Each number is 128 + 32 x the weight over its row's rms, rounded and kept within 0 to 255. Layers, rows and columns count from 0. Numbers have three digits each. The size before them is the row's rms in percent of the matrix's.

# down: layer 2 MLP down (transposed), 1024x576, rms 0.0215, rows 723-768, columns 0-95
# gate: layer 2 MLP gate, 1024x576, rms 0.0262, rows 724-769, columns 0-95
# up: layer 2 MLP up, 1024x576, rms 0.0275, rows 724-769, columns 0-95
down723 104:173152127108128130110154173062106101174157118108095141120162150097108108108204172095101115131178101147128147159091124110174085147114112140050100136115096116146102112112056188129121147106095136117098158116164156125155117118092137153179087068091160156142103098112122134187134070098136085106
gate724 105:134137162129171131137165176158107114147164187149081125143172115119045061113108148100080073091109143141071144158113093116150206128130114141158099131170104101159140168151096173144114070123149046152109154165142099095110219157122175111088158134193095172160072123162171164129176103089114147113
up724 106:124193178071138161175173111117116146159143150150114080087168067156117126115109137100109127094116137151104094195138105123179129123138160142185094105161134109182138143139089130177073093127158098145088154114153081159122195160151161113136114127196086183138078156172123153106161133162156175113
down724 105:077123090139117081118100116129180147146086096128118197097149139110134128149147088140177174158139120109127138127145107126140101167147141123127120142121094148179039094100141093168131126146067098122145139156132145160118092095161134118166106137134177122105146124148112126075140089099144120115
gate725 098:149165077162089120132149222106145108124107181144112120154180129199116138043161064133062138143103166194192137173146158133101124130174068108151123114099138109139166137148060111083120103096155097116124132109158184126105107120158102144102159142209063109131138113146153128134136084104125085087
up725 105:156140120104126087124136116162171126095065146167087095128184154137139141063125098165138129121130140156107139155111138129185123172105156142083151106156187083141122075125133113157151057133110158152113142164160151161102136120143113136057186146182121087145162150102108181110153087150194116113
down725 102:158137150114087094136111081123073131079111162133068100138197134145111180078115193139154184103126091167068155083114162117173178138091198147126110090141153139128128128119163079141155067150123158157172080185105159133059121110105139118075137133098159145119135161080110139136107179125096137138
gate726 092:124094201141115094162169190139069057152167135087072137102077157148122091181081121161149104165117174070124104147132137107147187145111115132191102143108145125123084144053137123151106152098127137078121124072071088121123140140159127120103189141136128119075128132121098192116129116057195157115
up726 093:089164128128138115065154158114108118150110204127153144142163120174078120055112066099134151108127108192103177175145169135109099102178104080122071148106061142091145148175104117114164145123153110139067147114141179103147153196084155110127110102119079098113099130097149144191113152092096143093
down726 096:094106201143125131165176160137051062121154116079084139104067154134124106175095113154155109108108176093142082138163134101160166193113081097187127154101139131119070095062133133154103155082157157069097120109095067096148128145148149105118169128122144080101126130107092177138139101055178160131
gate727 103:177128104113144164104181117116111139065202159117131143118149090159179191116093173093120154129095130127173110154151167104099131141104134103122182105091163137139132122146127136129136085128106060139110114150138109131123135174126147091149141109147127113111185071170107161166092112120119130088
up727 094:111078129182085053117146155164148219116134115123071113081149117102174211123146094163149125074066102124147124102115157137174092100169108091075147120165124091129161084151121179100086168138085128106159079172093171072143096146115120111128066088102146101110152098157128104197137100148152104102
down727 099:149121146131126233141160139139151066092159100156175112104130156108096180117136162109117119151119125175145126138138104062146172151151115131144091115169140174137106160188142159167146064127197156133083116105138155079122183134161142165102100162149110125126084169145182103085121119139150162101
gate728 105:118125163119119181147072067157115161072163104076188086116211231181112165140116160086164073121174150106172170147136179126185094154182128105161133100123103153121182139140045115141129107108131100171074146143135124139135149107095111101163180142140060121136072161123153114136117126195135116164
up728 100:130108168090186091136089140133132147153099125106163152152129163086105084146113150106126143148108157130088149096133108191108136151070102113127144117115084126182092091087103134148189127174078167101159121144168122124182177106121104146078218086118204155138158159050137104114176156149141155169
down728 102:114121085077154150109125136110083106112127187188085039170109109168138146154155079080136151135116118142091106155097103149158159092142192103148104174126076072195136074144068079092141165106161221129128119107122151144156115121143082058106106114164152130157145111090081084132139130167153099136
gate729 103:160136147120131108166184144162161145146146138142093134187140146104071137141123114119089109156133110165095088104124120216089106101153122115085125129147110040115120116109091155162173147090147172113105209094062092065096202156126152159120145134080179159127139162106159102118119107089151116116
up729 101:169097097120139104193137154151129118116122132160129115177115141126112127159090086151053163172187147164125112116111082149089116124132156143133119101159113092135124153117127115166152066113091161077143195118102130129138144129084160116127117094105182167150146172210155103088197090114101095105
down729 100:183123100154124132115135116134093111139142140121158148143079134126121120133106076145096167097130156112089136108129153148154159176145163173131136118174145158099126161127147099148165148115064067116142099134115207133141096099101111030131166131161087120153118116186154153105100158176065134124
gate730 095:138141201071139148125164146101054148082111173095180099184174159121099123162180154124114144107144190118131111087104159100077175119139131118127141104027090130108130179160163100098087146074163127091074129190152147154152144147097182093109088134133143113144095137142065127100153164099134126092
up730 099:180097139122139157130096101099125146079110108142172080118140096121122176170114165124122113155138170095185074120131102078128134118138141152163148144066100158146118159149150127112107158195137138159045122192171118185119121084137195110070081103134152142142164095169073163149161118166098153079
down730 100:155125071204135120103085092150210180122202165187096200087096118205164129103089092131161149127130089097140133144154132176166118143181159153118140146198142102136191098103103119134145110139101121141163130064108103102127082096141067168103103167174150166108107103117125125158132074216105120088
gate731 083:122145108111146081116145052156187116095118120157079152101135134177152119170145148130164160143077097101154111115067105125157135128100164165120125100109174107196117126078105131134084093112110133107090102133220126132143072101142086121129127122169118142119172158145114125142150160177146100122
up731 081:132147141095099129094147122147104115122058094072148091145105114131104100166119077155092176104125124090186102184106139141130196150084062129120188120143119146113139143157072138167162084126152156091123110137105065136136134143152106116152099146099146090139218122154184108079110109135099145108
down731 080:165095144173149111153137141085126135157155140172142128120118153127130128083123159092143119166144121181108153088190115099123069119141138126134074163118089126118142110091198122047117180146108116171155136092103159109055117091116134143094117131122134218080064088093084140146127163118145117180
gate732 091:107161141160151119165122137115086102107182192104150149113137124131217133098111108133145139162143098150135136090119176175098094120114091156146131081076147104051210158093155125133096164153169129115142112161114102100140132155114161168110194147121073097091113134081104124146152115080135068116
up732 088:185197161182118093154072132119114046124150169089139067091128148089159165229129109195109103166122123114161112128139126138092106092101127144088129056127147084106179126096149132143132129152131157152117080142114111099167068096173134153098125166097108089103147140098147139111113149117113056142
down732 093:166098102101090163091154131112162123156102089164126136141111144178008084151125116102098122124063130155138078138144110088120119146147163093120083186163186124160054172152108128131158136113109130123082120133149091140116136055148115114121050121150187136148150145168135146099105143128089162169
gate733 115:128147066093153090132098165132123123131155154143141146108154104141086159035167129126161112162097140144145100102124165182099171129119167161175165141143128165159129149167156117128145097145137129178091081116174094114171112106089147141161100100110119113131089125153116128125084065115115127116
up733 121:133130079087157107121098111166190097094115143154183157124117129143076153048160108107148133148103182131134141120134144171117162093140180171170165142136145188193134167158144106143120113150147161150069109157179101145126137125109157136122106113147126109138111146158090112119097091137124155112
down733 115:136138158162115134142162103113116146116117132100118125146139149136166138202098135146091092112151084131137116161121127078126109188134083112071074086061129097100160134096092126137101160105129147085160161083063150133082172123131113100118152175129174126120154133097137139153211179152170111120
gate734 097:145117138115083168100141051107102143099093088180105137110099110128126107185106128136095140090182159092155118110150123078088136098171146124154186159075133105109115112067130133155104147118108131133110088122078083157147114111147133103106164135129152119164157133184108194088107111169136142112
up734 089:125114070137068102122120075123157129144107140122184095128132153146141120175131184116120136047046118172148134098080065178244121163172132120100127160127088143123181145157132106169186090163154135072163094172163120152089112097116082147096151126214193144120158095097131155130150122162148120145
down734 094:141116159097162169144123182142122133118159112123086127111134090135126121090140067131101145211162128087113143143178163058053128102079088168151110070138212169124051124126106149102043155086118114167085168081164131148175158146142184126098108154040073082122115156149102104138109138084123130113
gate735 104:089126139171143110127102200081121075100112165117151109125146158116109120108093136148128107124125137105076127133177138134183139141131141138157110090138087148102147233119138149154160139126152144157142123109137145128102185174141165164096146154179125147095090137094115175209066136102128122217
up735 107:174096143090174068134144142128176115156072186151144076112064125104107122089148172120090128135149158155150058188104106137126078164104149179141111093160100144160103146178153153159159091130184136135178099123159135069191134137126140146091111108207129185148139111164104184164127121080139144125
down735 102:151168106140105135129089129073133126117097072192132144183127092140139154121126132076147173151143096160107096169138099176177109112134160122121166149071126142181122160127100082113161139151144191079138137134137108089150114121202134117088097123110152134147128120123111145167150098143176172166
gate736 100:126200117149122133119105147109129094191129130153143157118166181163140136114146154179091162151165123097096140117122123146111092120167132106119084073136123128097140182154138102145097142126128139149157146105190145137092146166145185129153195130122127112119120204083147210159122108068106103140
up736 095:135153099153186081198115119086080133143060168175150124105109102136078102113115108180095137149140134111108144139185090128163144125111155094128067090130114086116126154101196163123095128122136159131194157110142150175106143105089148094144099176124143126110130175142150154123163153131107095193
down736 095:144129129117135137103092109107111152171127143093114109165120085156142092168168095132106144141122096137179164078142164109056102137141108173120170194188093120144107125121120105113102077115179102114154144094109153136190071090137108094140090081122122086110122117130122099081158200147150106125
gate737 093:108149068099136111126088134123081145173139144183141121170156125141171098140140119134124134164115108157158072167151129181134110095124136102165129127177147125158094143162174146132152167116108092107130120016160155044175113108117169135162134135119147078108170126102109150185107124149118129142
up737 098:143162132108141092108098088145120132097135088138147122119132125117141126170161128190122132116116157114128103153116088120073135124084125141149165133193166128177097133095142170170111143136113095140143077092153097098154108130168159143152125131062200077135188154108137115138124179176099132111
down737 099:114102170161114111118186148151144099118112117078123102085104127154038181115149105107181089121141152116092172110121097084132125130146128151105106113123106118093178141101076102091114128100155182106117119236090178180106155130113116118096132113162108175116081123127155135093151102090130113138
gate738 098:079112160118166091107112095171182129157170162156115123159097118083067140120159151073135126133076098142141086160174119177143145110147208115129123162148091161134097125131121093055155080105089074162111169127164132106122110180093129172128146159214137106118191168125147154156142131111119144179
up738 100:147128112164071119091198163084072157185101127117141109137185105161157084166112090198192122127172136189072186090105161133120068122137093170148121136121152097090119134150156148124090158121120176116115087117096189175150162162137134151119142108064109157140095097098096119134139147084110115083
down738 098:083097132154149115111167112150138141181125152146144139147060127113077103107191138096170114092100139141080154182146160149150147183098100115118153188151105171124111185103122084070132096122154111189130146128122163151125122170155131134070088153151112115102160101169108164161200098118150164148
gate739 103:124140094118107121058124138121143175116129186131127121103186125197090091109165100087109173107205144167082162191156120120101127139095156118064135109110125126163135108140109129120184128127169178095110174117185127154140132151094139104194106099101061136121134104166072140102114135104106123062
up739 101:108121099186164110127169098171080174142055164079132093113084132122112110167084094147156148084135148080140089142153095189145153156135131073122110101084125094126140230092128120151155154182113127132095083086060128097090163076106095131116122142105120096161179115125170145158088138058117156198
down739 108:141072169124151077114114119181144084154182098176172112159130128122136149122163135128159092075154111155153126115141122152140168175167100141205163192140135102079113071093126113121153152104090065157137066143147098075098112108127132121076148127155193108159127109093170087131134193177160119126
gate740 097:143161192133116135146131144085115132092143148161148134125141111096130166125123184159140147176134134108131136173113096126092144091134121182120168112097131095111187138081113104129109121148142129197169117133099129141107178154117163108141129192153072117103117139175131115100082128135118113078
up740 090:147087076175093138199126051121100139124159155138110125046185115088138120167091148102142154136083170114151140172074066141125117120110142145153151081142152086128129143149114149145187104152102092123098129104108112143145099105108103153151190142122129132121117120177117128109109121182097162148
down740 094:188114095126079106147114114151095158120097069086189131157143151135172130140139076112159138083147157062141151088131175101141135108121157113091117084150133177078115134101161105131158161070157130160143135179151107096093082098153073185139125091109140141158119160093139110136188172101098156128
gate741 098:101157138200154188174135155124111091118134136085181155135105110127126168155113093152112182129106151149113110146186185149181110120146140137111116143130189075067181161167083124124100156201165091115118130152074103088127121119116141103148108127166121131165111161134083184130161148170114141120
up741 094:132114116100134099118142142169125080177148144093095127148149120142128057135171123107108071114125124168078145098109102150094190187139124158148131132145090158122085086096139120116126169145114140115135195091107114104119125133150156128139142135152092081141119104107143125116142149097136097189
down741 097:108157133176141156113145182152117110125119089099153103119108109099100126191144086121092123102114111100086102156171115122214161155137144146133144146167162113134147187119088103107101168162184137142133172167106135127116089146123133103136152118178110157086130142076079189142127138153162142147
gate742 092:126149172150129143198091166109116115171051183134136134129136101163147141093101112150141164127155127134117201175135147110174115134179145107207101161143168122068160143111142101119103162176198125105182123179126138147049160158112125116103148104174092155103114135054126081169087150154093097166
up742 113:122110055106197174176111114060151175159068159161170093162161165128168148132125066157089125159145154097130146123151135118153132173135168092100178153156125126126130146147098090098101140161061125098169110155083125151124182171072051059097147083153150167123126144178113107123125126135126102121
down742 118:113096085103118167141130141053181137107106137127194124121153124116182159124149085149067140177175144120108156140129132136157082127149091128096160119169117141156149157120142092122122183096106077120183174123124148127152178182127088112140164106126120159110142111193147112114134149132122113119
gate743 096:107110121168151107174160162034099161068136122123117154092120159138156115142098041096129147201198136181118147127114103097108118095167181144160092085114152118108172107147141156112095100161102105141092184099109150143142090128115133088124101088122053154132125083138158147124113092063168125106
up743 105:160121147100056152108100124145139070172167201170103144178167130121101090113139158124150123081070124186133148120182132168147082153164104127137130169132112124097088162132090088109120145114125098050148088107105074160102099196117126154121172205205154129158078155112112123137147141143122125133
down743 103:118129126140096107195116107047093139110099155152095117098072136117156073140105060128156137187144174206137142149128079098153075124122132138159092083107098133081161126135137150129148106112120079120107130066135142120109080126165114108132073101096105162124144130118174113141125065108156150158
gate744 095:116102111198087106100170115096125151157107137112123113106145116137169107085149102091151110151103108137060120161121147118143074165157147113118127111118095124126129084150101143111119169082101161125117099113147135116108086193112124138119136137083115126108104069113101120143104117135086077134
up744 091:131150126116080115147100111084173136209136117101136087129188072097157111109074035116092141089174149114175122131126170086169188137107131119160128202126106074158165133097094155133147186109162148132088120143116132105118206132181117125128131169140175147130164137094119103137120114194082166118
down744 092:136167135086180116151114163123123128167106071095088141133221111141094144123051102145107101094165104141156102146156172051195138068127090124111125107102092071160150136145113133161106142139196132125121151072090103119126178129118160131137174137141145100150138188130152099129164115108159106137
gate745 094:166104105127099111155165115093045123177202126152130087145109128148124140083070134161108125126121171139070137138076195099119094157149093131129121219106119130111136199158100113076139115146129082123142105106096164091164151134126151134126095089135095153154101139199120149069126072077126157120
up745 096:196168124077129137099162072154116183144086081190125121106081117183129138105080104153092102122168196090107115195074135070116109171138127133126182159138126185132146200145101125103154105130087147129140080181122133111082171077167128107067082108103144159140153157199168164097104090081086164087
down745 098:125167157098192140097138133117172123108068128135104158121107122147147142158183092136087104145118123102134130132131104093119083090086134106144158120133184208123077076100116133161140148155074139148129140183113114115135110131133105140110183124122186085066143124110139158165140191157159129120
gate746 096:164158133124113145141167151103126141113144158130132099129103163106088149133075121158117166117106106104089123153165206184102098090220130130153176130070120126094123166108126080120138202095133112104156161104109065142166117126121147091140149104129152156117053154102110113139129142092160154100
up746 098:106075121120128089156090155074145121175116124178125123171112098144174107094164118097176120077129108152108159080147124140122120128126121130041172159103112155118162081148139174155071052101156114130144141128134129104131100131086162160065123187097112127162160144135136147133141112164128109101
down746 102:115102173130088117146102145055114156146128142135152047132079103130160086129113140109130076072126131134051137111121154165093102126123072102120173179096142152125142120138107136152133119098120095162130166118153109135130093148095165129104115141134124111119108121151068117138171122190157126056
gate747 105:092169054133170117128168196115117127127143176136105186107132139121131138099142071056101149181126140163178110170119128119119128151148180125105103115110106179140156152175080118112094077140091085130113128142077168158062142147097092100091148085156132175135134124079127168175066123105142091136
up747 104:124121085091146124135119155097198077116096178128153132140111090081154152133123041144149167128116105153103121140168089112148110095064162177057157177087131173119112074139114163109141092119116094075158135149124121168101129176111129091111129111132105125172105131110140172077144100150109125126
down747 103:132086139163138099145165114146150121172087099140103154147139136083143114122118113193120159098128092148062129196143137116156118143097115120092100132120151148093145147117129130120164071143103113118124123113134131155152095171152080158158113105091110116151122183135205136085173161146163157134
gate748 087:144118107150140120124110110135120124150121183141146185200145082140082107177146129132114113125147150131106116136145100120082101118126156110097155138094102169059145146141146143109167107093025152163142064129132140150118086113089164182124132188183097149140113129155155176106118149141156077205
up748 082:191116121137138128104131074165135105079132105153149082096091111082145101208072189146117120128129103092183115127119065083115059139091118103109147125143095113149115097089163132161142076111055074148123097113127118177119090142167090182145102168136154116122154169131111172088128124141080143123
down748 091:160136125105093160148154142119159111107178067130109072023150155122160093104052103093125138140070111087171121089076146170140127126137120155115124157155163063171131117111108137139073138152164098105119164153096108089178130102128106092116162117099156100148154157125131118147152115093107162045
gate749 102:136154176110124155138123181065089157089106138121111124140168130179130137145091114123088127139141159153160153138166092082125157122168100166192108140102136151110201185161145149093112115145082152155119098150086122120096183088144129110098129085189136161104084146116087098162101134123121122148
up749 115:123100118119075123122162115136079109081118128095139136135171062151101152134115138139124107167152114106140105101135106047111128103166088136138095106102163138140152117153154102101107119095153131114137139092064165094165157083154144162143112020141163146123080046098049153201146152156152119157
down749 117:047094135134133124129153170139090116136102152164116142083155104104108076134131112146146151168162059079112145135091159154139147112159111091134111143133086090175144118145142167130151142107186138169117170097148218100180176141155155135144098109112146120118100124212087148084152130045128090130
gate750 100:138129116132123123052192189109118167110088144130079171138201101151173107142121093116152150098112174176143140164124126054087141146139138106134132099146118152093082122072146136106112112152092174128090138105090171150154096183134195136146130113105132149139119088121042126138121165100073151122
up750 097:091104124100136102158166109151113157110126150139159111166144153145150089132059130152146140139097167121121150091093128072053100131144126137146056155123089129103101152141124124158140140141091128106060158126084131131108131121084157114081166125116160091085087167175106126124157127130128149159
down750 100:187100124070101094091102146150120160108115123115154108174133158102115118052149142148126119090103175148178130148081180158184192071106122082094178156112146156152144139088157153136128112142087110141105131113123180065139149097194170110115098125180079092135089163152117124170141134117218114136
gate751 107:143102136104155138080080128131109133128160142140154112154114126163148055105152115103133128159094131145133115170215099166141133156191122133154159135119143197183097129161119128087156181160172154159091152066172178126081154143123143088132141126204119183168132143111122136128137142114151105142
up751 107:113174155137104135100117143145117128107094133083142094092194132162137135178092171087167097113171100137159117166210086115190160085139094147156173103076103122101161120126084110115120147154119124194123132152128077102099122109115132108159161106177066118157124125109161124109069125164144066082
down751 110:118128056165154121109128148183128153160138147133207159087048153124140148147150072124154065115164131069087163092102121117104108168126145134108150171116112094167093149154115126139179100102123146131123143088129155147126141111136132096132141095122172158152110148145121140093102185149178114199
gate752 100:115157100156124111128134131120177114151134132177107098161162098146178130117149107106082128124096179112100128173157134173092115145113143082150142175155137097167119087141082138124164130105128140133189143121099094145151180157136075119196147142140095126143102152099148106154143162179125138182
up752 098:095105109213125097108168162107124143122123147101089144105110080125096096154132071097174140054114059158124122123131134118111124150119146110144143098075119139108062112113094129125170132128172127102096093139193146083105074176145188109137043107147070079098113103157139173169128105110098105145
down752 098:154118117180073072133125100125111130140113166142114143120102141129120109175172077128142145064061127136115106146136096147106121162117209099121111129138070113157097074181117139150176153138150166121156104115133148160082124143174098141163055136116097127098121110159056130096100116152135098186
gate753 110:159139194103080152132130096140129131114148111165130167127135096106178172135112190131120092129103151132154134114095113089082102067158106197099153184152220152195070104110103119131118094153124140128156131165125061173134128152192095140107158161102156136143146155148146122122093123149104194088
up753 092:109115088154129118092096104111174170120107128109122144108145073119111168128160087103139122153198070130186109139132129122137117150132118100128172168104077101100177150125093155122122144134175141164138128148125154164112067080097086141149100164109128112131092137116160160095021142218142132110
down753 100:126147173075117145162143139137099067140153152152110111156096192084120087142111166157168147098042162138098143104154155142105133103107140165132083115165197185180073081123168132119155089149087109101129135067114104102153167156163155098094156118122157140137157142134128114176209119046102134160
gate754 100:124084130169146122107180121164152178131181168102221121148127081147098109123119122094085118112172158135085170148110154110109147097098166118132063143172139139132122222171092094090141130065113100172140194130131173138148116116089104126109130155171028214104100146091110161158117092138151168146
up754 100:148116154113114060151149171125135141090148110154085120118138106125113123177179137181115130114158107141047112066098105131126162125137192140076102155170115102097112081073191139162117145154076141127153143082137114126205081127114148139192130125064178081097141137150148109111180170123160115132
down754 105:150076149086139127129165114138112165096155175188107100111110105172072084097143177190060138168143127147076139106153126111109089076140127093153072159170128081126121098079106129114116124127117137147169179077178131164178050149097095132183093144133095140058123160119124155125134113101104149107
gate755 097:139132120123139125075073116137214187141137162180177129148131120157075085076145098108148129148145127186085180119157128108154067129124158115100065175162111174108102097207082153126174132111157066130073139125147142148135060153106089123141135173119126119196116136123142161193131095117156133123
up755 103:179119091084124144130122098132155148179139065115148095154092103163129135108133141086093065155117153149094105161114045148129073168117160127144090174185088154145072157108148166131123077119155108094095174105123076129136089084087064170175062139110163149150185126103106098121175195173128061115
down755 101:165105096123092134151188192097041064128102154092139156139137119112170131163108121147156162077108069103143130165128120139149196152118135085141185155082111073138135171080157083114126134160129167151144097108129144144194154157122158129111144154143107105093133126111085099112150159147046103164
gate756 111:167142168090105154164113122130155096114111123194156137122123101100133134124122165141128112109102118106141099120103084115091110101121127131138116155153172120151055102101078106162103139095112138136123126133116119130125104121186081069091138144107163156199159141129065109084158180164074138143
up756 098:095154182212140106155141131170110156139105077157103160144107179168121119152154157143096068133160124076128118133067094132107167156111164096123137103110041127151132095138092130129157092137117146163137127149174090165118144092135104126163118132177103108107131094099149115167066056128141101148
down756 104:173095070049107158126104147116155084109166154092154086126148054091148132119125121117158159127065147186165118143183155136130096101124070143139142129143211146102142142110149108111081147131156096093107116093104155093111116165137129108068116116099150142141126152169120140094177213142078157104
gate757 098:124081103134126061121160134181136139166109191145155099155141101129129072155152083134159213105142063150052099143119125176076137153202141142094073174161150155137157161107164113104135172119122106100074161142131118163120149106157117137109119141182114097134086082163126154168163124136162166134
up757 096:122097151161113074129153105129127135138174142097157119104054135072100123192115187107161206114099167143115098110133104077082107102152095092079123143128101078077091116131154148145107129174090129129138055156096152199137102139121093136137091104092137137162172110123096133096085173118135122063
down757 098:112122153090122186153099093081121126068114083108149111119155155138158167114136177136118068142132128161242179112166084083156154098000120131123166066141167122122140081158109073112112092054152143176112137078139131104157130121081161136096153078137161167112126163149116148105107109121122123115
gate758 090:126117120126114116145202168103060117091172146127095158135121086140119178147134084121129108110123161175098105165147099097069123120109109067116114146045146140069131107119117137106124091123114102117090148223124125141118069166078084185129074162107119085122134094193140081120127071119159084120
up758 098:117161139156143107131079153130116141173154138117147116176193166122156076079120144073114117136145119138105146085107154168153133124158148129142163106135109180109176173147147150156123177146128161134103154041145147106122160106156176091110138139146110124170056149100109140098101151059105156106
down758 098:148144142131122140164161185118061169132141135112098150211191120116133124147133113150131087063126147113123136116100085112067145134107106106140163150086161135102130099135121150121099087137117108089087160163165106099115068121094054122127082180154138107106155099185134109099095084080149103098
gate759 097:186180124121023146147115112125127108072114111178148152092115104103176122181062124173159206124109131074189117111115175097107126088131179184130113168146196141124090048144152154142129123128167153101143092148088050148148128100164124172134116099100159140173154159165128174104139135226133165133
up759 090:133167141114037196142130118135126118149139043153108134092150011148087147108134134153124097191054137106192119183087119115186166154058097147137096090171136091167157150118098120170144118100123102163112135095078137070088117112158156095123112202143127099106159139121126179128142156151169198105
down759 091:100063128153193102118146103105134144134117194091162096162111249124187127136128141096090155078214162166048147060144118135085117128223144108163153179107143162096171146122150145120121143139127157133138109170182154155137133146138083149123163069122122143148134093112127074113097110065124070157
gate760 109:088135133161140142127204098149092127141091141100142103089101098055192159073136115097102109150125108142132143136192146078135105142181150130186121184091183132136139115149140106130107143092137136100139180146153090123102144141133119115097130147199104132087071099112139156164052095112147098129
up760 107:118161105156138120078149119140144101081154155152102161162118078067165166188085139098142188120083114137106119123092140117119186100167103098066163129072101098115146089089236149102139123089162103109148095146112150141167127128120039147118076195110150084108190118095161075139201152107126062153
down760 105:105116137133180133069136094095106106105139174181112125133114099049091110145120129074089101135075092111180117198094114105068191123208152089172160140069072138099103154071134117164139150055128133106108198164083119121092108132119151106120062147137165107125131129138150114097194129111098107109
gate761 100:120094137106160109120126167173192137166099156183083084162188114185097058122184111134126127161128107138174143108095092160144128123137143111122160136147152103074095090162125138024111102086159107078126132125104142139157090108164134124117123138133148098123088150112108118133166122172122133158
up761 102:171122056118168132124164097141199179130088143128132062190131050170139083173114117119122149133147134135148103190099060111126122126150110068197136190151121119144125087131176142094084141080145123121137087146101060113127137111178077133131085124110182090119120130098134111164134168187125107137
down761 101:145177116092081148117145136079112125148141214131134159117138082102072129171072124118080127136131121174081121173129167089176110142151079106178127108176125149184124161102169083157161134153096170128158144116112108102148162111068101146135144149098128059107108094103163151172110115141096077143
gate762 097:126184075157070151113066161184163153190075123131091118147137081160101124112136157135179171104116090102060136134063119111123174113112163147090184158136179115136078090156119122181157137106096131142160093088135081124138115088168170087123129103114159128157124134145102116144167180157137126127
up762 091:147140111135138104123070195106084180124115128143086182093108129129145075107106161142158065110134145106061171147147119124090118092137119114151131128107146140113132102167122158152062095091159085115140128109180123101127135125112161119156144089108110052171104122081192131144073118104138078112
down762 095:137172102171077169114109078142165146174098149083123139187148093157083135151153121089111225141132065081152116160074129115139180172187168147085157156113128134138107096117128063109171123162082160187129103153097115166110119106157099081082110134160165192098153126171094094166205194123103177120
gate763 092:133163148131161117176092142082145190145081114137152120201186131107057135115170076113109144141151146171122193133220107181164104140100110137120044091117125091066071126134107117122111149160091133167107231092132143168117173199067124079167128131152093193150092113094127129079108135110105129085
up763 091:133106089168141148124131140147114093104151171147086142125169160169165081123137168099164107104116116162131089123071237147100124114133103095157182162122132175167188172186097172095128123083158137157049079107138142075103122047181159149159094095100104094128083129181146142131088084108162150163
down763 095:111190101155159095136125146102149173124088128140133166180192120124082096145138112101162094124144178170119105162155123178148126140119067156147055101177092115093053141154128101123117107120082155142078158138102193133136151174086136004171138126124100152159083138154087099081079134106097135090
gate764 102:087127125161128176171201165151104098107146121126138192135130087168177102116086064127149187133130112083120128164119143084113154115139084116104093109157119116161143096122115106156103177130124151135164138115145164070070124143114108116139159157154121152092135117138100168154133114110073134174
up764 101:144134119143108150122036129075108126096131086143104133137147120103139133165103077101171154174118163082170131144127147140170128149156131149149096159097096193118050174205110075101128172174153137157168116137100106150093143129126134082083103166178048130158069174174144131152084104154146185119
down764 103:103084168154133081199196080142158131085140164158149146106106108131111125137157110107141116062106120119072092141110175102105104188126135158095135145094126097100157120087171158158126149116129124073098051125087143110133130201158129150089136164102106082141153097121069135110130086095063154147
gate765 093:103094195160095175145202109096092172110170089094131211113117129149126140079096117050150125114125094161105167099135210199043130119126114143133136153104134108046148147124120172188160102084124103179155178146107149112049130163105132111127100141109114177168073149066138103077095089147112132100
up765 090:124112133184148147152139064113170192136147034122175168097090093077136129210112128129149128095177086080141086098117176092129154135100139153103176122157163160123100123106180127145132099108118121157195146142111126135045130062124099151161100151107131121148154159108177129092129128144098173123
down765 094:191139074155147125119095124169157105124172112150124132162092100105152138202136103124097121110138087072106072110097048093197161156114157130172149127151126229198125080114187131119118168148084124101147066087123125139159103068121121163084138173172151085080146092155211176090154114135119137235
gate766 096:084143148132136078111137152117161080111202157145124180116133106146077081130092075160155113144085185163140137159098105173115090123131145127186156117093133112138065137117146115165119128207152149165130178129106144132142105098053100167094102138169121050148103152179060161148149088149128151198
up766 096:124127088145128110126132141153149104043133090098141138091071107080131131123083086166193102121135187084122128111159149093112127154124117148113165155089142155192095123106134087110141107194177122172127183139150101154168093060115152118126110123118151090153116158200099194121143070156093108145
down766 096:131108127163100143147108099194150153100061114083144087169110125111202119097079159101158124108167088122159118127168169091140117172131098085113130159140140126085120109160095125113146181067106077056150113094140146127154155121177115102137134125088109167124162083095190139139122145097196104083
gate767 094:158149154095146194130100149131128095204169129087059147094149076150090104145162072136119115130141165132168107105129135164120130112120097099153158092100136128055094110147055125089143124160121095137198163160089068129134144162128135046116132146151082074054099143098125141095110141065083140109
up767 089:122174080110139145124106091169192013177133056158078134108107089141105178140136168107100156099109122089133109132146123127078114081134090104096098138121133120160115090147072165112153127108109090187169141116146120162132138129150098109139117119111168195182174145105106122075146146137100141138
down767 094:114144061119112051103100118165132113076083072157137127165127189151152115128102169090149135106060116098115140171105124093111148104175128153103121191173134128168155140162159154111115140120113130113111109086146153135105094100139123136130159152131120174182100067173151173166121099183187104177
gate768 097:137110152123111153121184115129160142076114190122148155194109115135177126109112131167120156139123155150131126122134159177093143117145158101125078158106145110102149179158121157139117113115134166121145080131097124124129159141101181170147180158141065082145088179132130180121117121128112164100
up768 099:121144112127157163138219086129148121117173108145082160145100104101214145145108134188094175135163121118120155159131128061095065123157106074120094181118095110118109175083132172114157137090144160152141071128117080113165156115106115124154156143115149076126140130081156164174115146122105138071
down768 097:195120121120193134151101165092070107182186086148097077087096118121158104138163144107092128096100077119142147164096125122102052093133070085139157164122079120117113126091157130144094145116113100168126124147115119129181127071181088112135092165161187108115115114086132152152127105109166097171
gate769 098:164107112162143154122155209131087148152096099106147153083124129131131166169149133130092169134160110088104101138126183145166124074194127125096161120116204118154123107162125117166119123208121115148142168112153090145099122117114171110142124098142105119164150134174136083098188065135101142139
up769 087:128123134159170165166110145157102121143122126128153163155148093080143144113107085133089117111127125149152100141151117214100132107138084155146112131104098108153131168102083098081093118159105136123162139184054153113145185100165103098132151161127171119079136150120149131135101096183131162175